From a checkpoint of a small transformer trained on Wikipedia: no biases in attention or MLP, a variant of SOAP for these matrices.
Each number is 128 + 24 x the weight over the matrix's rms, rounded and kept within 0 to 255. Layers, rows and columns count from 0. Numbers have three digits each.

# layer 7 MLP down, 64x128, rms 0.0884, rows 25-63, columns 0-127
146154089109142145116081154145105133160110114132085159076123096094143110089111109153081100139150148132131119136161098133141129138122105148120109110176094104176094144137115134107125120124095114119126126124125154166145104106124140126116153086117103123151151098125116125112130122128164164126159137106085111131135113117111136157141115185133100158159153148155129158122125177142171139156126
120133122132108159082094117130125126187177124159165129100109129119150150100144112103143142198139140129070143128142148132133108103101117128122067089119130119151129125147146120134143076130083102115140142114124118117128126137133110131104145137149098075124137096137130164112108124138117118159133110149089106146118137150138125161140194155110148134177121121099090098105138125127109172139140
160162112160144145161129108134116134108123113110124126102145137100113135062154134130148105106172136136176107135113127144137140127132129094123119148139122132108151133166095145109125127085082174164141079148129114117147086135062173155077159120091149130162138133133108143118125113147116129109100142099145059151155166159124119131134120122169070099117168127115143129092118140116120140160124
164106114116129128114116148114104110139129147107124112173112120130134178126124099184124139130127137102136155146140107162128103101101115123114150119099105149103167107127086163119147095119116173069183158120110143077140105149130091151140150142075153153136127124118162120192104120113145112138135174137121115118147154094147140140141129108098103147133141140139159083133134148163134173095124
136133118132147119149149129108143143120118158118144135152126118142154170119140126131126156150170142128114158151157110140128127158140133124116166157146110131115150085139090169128134139107105132093090124107088105136121130152119137140110155107104129119166103116136146128170146135146115146150095123159147145125074140125158115165097122121101120129100127119146112172134172107153133117155097
122127124107129169171137144118101120118129124104155121135117127195123130173099121133126144075149129171159151139129158147103138115131164169118132141169164062142119125100129131115091173148133143123142113128138129083114130104080134137147142146149151125086165140138101094118120124107166140077149165114076132136135071104139134090143110149174099128132118129167152123166146143119161168116091
091111147086093158108142151061078158131134153102135125136103133091144115178118118125124109143141159105150130160084133107122104148140124155147082122126132116111177157145152130134069106092134191122124172128152113105098118090155125182116151169111139133102139106133127116143123158169151136137145117141071151124057105133147145148112145085093131124175144111149131177176107175125115130158113
138119130069118162145126133156178121130122106130128167096125172106145143108142066200149097097157111152136109137144140143157170097115118101116105133196093146129133190149144121097114087141147136130107137129112098141133142147130126117150152125101094107114133107136147094171156119128120157163175110137081153130144125119147115153122129110115178139174135139122109158135075154158157139119119
123062112168177095189106118138092091097147117107087085136129118123179161138108184165119107117116089154133130109125158157144100133122137107108151141140135098090115117153150087115100147142117166138160126156074168084185116152117159146119119142102056137122153140110102165104127147144131111144118153146102135134112124130114116176094063113180101137144153108137145110141114109118128129140146
143121149158156126117129148167142117161158106118135192105113168120125134133107121131108163099130129120143134143126125154140128125116106142165176124169099170205151115174156151141120147107150104123136112079141117155177095138146156123159142144140081150130101093145132166153121169120124162135094129151119107122109072147164140174118120142120149120128111116173111144140124153126126115130143
138092133147127127151132093117149145110082117126144166101108123099154148129140161120150143131133170111131140125099156129103146097164098100102114102089108153102142127126136122102093142124108121120142123150135128121165135122143129113107111147122141138137123135127120089107112119139115133191114098158144137118140107124137138122136122122136121169172144123157143134091082135094165153133112
161146121145125153158146150117141135124124075134181132146113144141108102170148125161145097156140172115158125151176140124078096137150174119127119119176125130116140105147125091148150145094124103176149122133139127113131101111140137108165112123185156147142111152183106103129093100122100144133130132118129129116148084150143110105133113177125111110176111109124122130154107138104111159163119
147149126185078150119139110112097156152102145141127162129140150126143160114133153152081125149123117119148097133088149112153139141133114107135138110133103128146140135130143158129128174120150163117068142134113135156131133128143155122138159142102100142082153147147123154136135122136131106119164111085090093087119135150121103098143131106104144135128086112111116153159107145145151109138159
091136106086126133119088113100108137081100139086116130146133110109141080140118111121117132143106115112131134116101119115168167130118138136142128143105133089103135122124118121120132146120130133126139155145125133087119130141122132125106104135088126138142092136103119103130150106120135111102147104138096147155093168144132089155142143137116129133133129108121114122166126149139105120110119
153136136164146112125145150114111129106142130114111164121131143131086130137114142150150148095156113156077138156137126124158118127172161166100118112107114153111110055097106173125115137101110146087107108169148117130118105140135139088109141118095121104104165152111146145123140120131128137131109142136109159114152116132115093121118117126167118125105129163132181139099113151122112152128144
148113098168119148094117100126106189105117094138115132150136149145175107133161135123181127127103143080144083120106140133170095114108123108138164129115103166101144149113168113121185138116108124152107102107189036140122100137184119142134135122140115120117118120116157151160141145113115135132097154120096094100101126108099135114151118175105119117133152150143076136141104147103080132141139
176122102125163119135097110128145159112142146107064150109140150142151156120127160133113150144167149129149112160103136138109116119146118107152125112087122156130118178142119117135059098124121139153124099115143110133132127094106127158126146114101149124097155117130138146081111142185111122127112147129133139145084159130117192099181131135135153122145132141179106152136124142141145111115131
121129149109128101124133111145114085115144099095125127184144144135126142106119156164097145138085165126158195094160118177151137141095129156142166059125087164107127153161177151160160150081108125126148149109110115112143089177131087134096147117123094108187112111154176108194121135099117106143141127136127116109130136155110097173125111110114104125112127108127154157116124128131088127109178
136148170134129075135133134141112125099127148123131102123111079131136114129129133133170129095128143100146077161143152103119122100134147133154086095142107124152117135127098109139168100146167136141132084121165123076113112129148063109139145098145112159124168102163117084098156116147103141140088138132154155046130110125101112118133124121075142117155098139092110153130140110114112144117102
110136109132159147151173138085137102137119141140134098124103083144143113120104140154111068154144111142127079141128099113122101197175120151089153165123105143131103154122178174094155141166116100133126127146122168128099134126118125123169109103146106106126151093101123136123136118140111122090074136120146179130137119152146147090153114134131113129169108114141165130132106086134168157098133
149116121087152079123126117159142121159108145119113131109161138118132133143138128138154159121179127100126169116105151137130143125118123120133134149109116133117114114075118107128117132110181083105110161114117118129107102107122147106097141107115141103146118149099118143141138078146139099168155092125114133166105131085108097140142117124116145089137134099150126136155162102139120141145100
137144126095168105137111166100091087214144118170119130130149118172167163138064107119119109127122144132104126124101160138107131142089146132138173154134113141138146126121132158097122130122145112132168119111084094111105132146086099121150122150115126103133123118130139096160135168122127113127146120145153142163157175128129131126083087135123093100121102122132103150125160109138157197101120
093155142113140092088108121111128169119114125179150099150130152125144152136144098126126134126121162132170122119129134116146138165089132083122104110131136121100120134142129098110103114114166154134135135124095142129149120130126159158151095138150099116156115134094123113140191120142066113111091127133156121076173116110103150112133116105116132150145130142111127114169118082116112121163109
125154120124118164136130131114129100134163099122151144107159127143086160121116097095153095161096116135157131098114171163070132097142122151161121117105169109133159120155146120155109162133112127138096135144168143124102141133135113137131098113125097132121134097113132101122143129109089103198143113147149177126163108132086149118132159100107127099178126143118101139128089191132150101166114
124175164130106107166144112132112133119069138125162127118112116133165178155126111116142140106108110096147141163120137062145148111160131161115113092135125119123151146118163112158107158132143135116144151165125087149137122137127075181125167070167116112126161127131169153161134153077099134124151167115091137099127119132101130111135129151110164117107138134133095143118131161172140130157155
126099140140135146086137191186182166121160146110101116161140122103125129103090131148093143146141128153123111102124123190145123129144186134163132124153186111176117145144093106102086118146122096124135138125137152077133142148150136151103121163141157183102153092094136098081147123144186132130145054124086167116116165117074141115155099123125143142172113147100163105139159113155157132142122
112110102091090102085164122140106109125147155092088106135153120121138122127153150168136123100149116141142138100115132085153117146140172096109106102143115154149108130089117110205124124142152147124113120165144158099117085145162106157104130100162112127126109075155138137136129132111109146123176121142166146108120126100107111123069119098133152098121140126161101126119095138157091091130155
126126141140152129135109142112092115151136117127135135148166115161179141129129135118117131125126100164091114116109169158129120132139128131105176132166142127118141116148096152123159153104101126109157123124118114083145122125116127150130103145111129123156134151153186116114161143158103091117127178137100110132090173145103162110117158075105120155098104134137122148143161108164106138163106
114128133105124143115113134137143084107090106096145087180101141126118165152112132073139110119124139111140128119149135175155084097109108098160092126142116132158143097109151135142096141167154152145155089100163162153165184123104144131068130150138123141133126131131124093104137137155142073118130166129088150156110132122122135138109139147123136150183134109104102077112144107080120153096129
088192101126160102143171120143143157106129120140128111122142156136106138133175109137115127131117135101159139130154072117111142155158146150128126138141129114079100115111168129115137128126137102130158116127183127128115154092119131101138108119147108116162122178113126121157137117108179116103125130163097106170136151096074117155135117166130147141126103131095114108137113122118129142168132
140111129088080091113141129111138137112129142101061124129145102138151105132125128206129159141134149113082127155123190123153126124116108155128119081125122106129141108128147124097129142107131123147141130146101092127112157136116141074124169136089131098130139179092175142123096120103153149139121157130108150167075130151127127138140128143105091107118105144159085113115172147143112093098116
128150120102151096165138126141147137126080164166137119117143161116106121159151114111131099134115140094135124114135112108161121135144123133114138121148160181158118117154139172108154133154110155103145136144129111109117108138129145109122099112138124123138155146114113096094137134146100130153104144187160165092172092144128141130101093121123127126130104164101106125138078117137105141136137
100166110108080115133123160109132124135153157161102100122105142133082113144113114156146128092152102086143102144143168154111140165117112120103133103131162129074175155162130121160127140134126160154125086137129128152134106127077137067132099126140118121158157160142128141110166104143138158120130097165135116157125149126134163132089141116123160138122099138124101114118087170126142139127125
113153148117115120140106143106150120155129110145122136149133138088131088122162106121102102122115146128132153136143151123132144147118082129111131133152124110119146136151064124092136109126127111132128155084147106105113137133157148119138125102162095116165108135111120112139122111138111146116120162137135164119139105120086119146132166067132124183117131124108194120132109110116103104120180
130131121089132106146090144115164110097172116127171132179179132108145106120142082117122151127125102144142149147140140147100135096128130114171116153173157128111089123161054155084083104099194096111150092166142139104124112143149149111127168138125113119116134122127136130138151164113094168122125147085124110159122097131137123110125131159125144145143148089132132122150147174090125115145101
115134115141146127132141154139118167100127162171143102168119140115131130120072131091116098125157119110130093155094149163124129126103161105096175095128117127086127153140119115167127131118108112151137145129120177155145080140151118094118109127121127118103113150098140108119147120122149122166112124129093167113152134119114116113117141129074129136087111114185066148094093158091135141140153
178130149095115109085121102165083084120123179162116127100160159123112157151193105128081149129127179113095153128154142164145124109107157158131116138111118110125159132120123074140136105155175111115099096153122145080106106110098150135122116124094131119127141124116102098163178180140112126146116097138150139100089107105143107109143112108092092146155132114121144127121101085083181130135080
146149114110091128119136133145163111140142105081110157085142143149134146128128147114142155147102106134129097127127141133148134190110176134104141130170125160105168106129129119133144112133126141121132139169142125096102115171123111130084094131107100138162173131100101125168147097081145172067124111174122143146142080181092145121148097155127107130148129087144085124146113164099128146119138
108140082153143108126129116115175129113173113150124139122148128112099112138074145153152133134170094111161127139189111150078100186109120148092134189164107126141126141117132115112132103175066138059182145126157126130120122111108147137146089115145119096157123110140123170175150078168138115077096118151147117130108124161100119142183124113144105164123156089138116131113136142111162127098147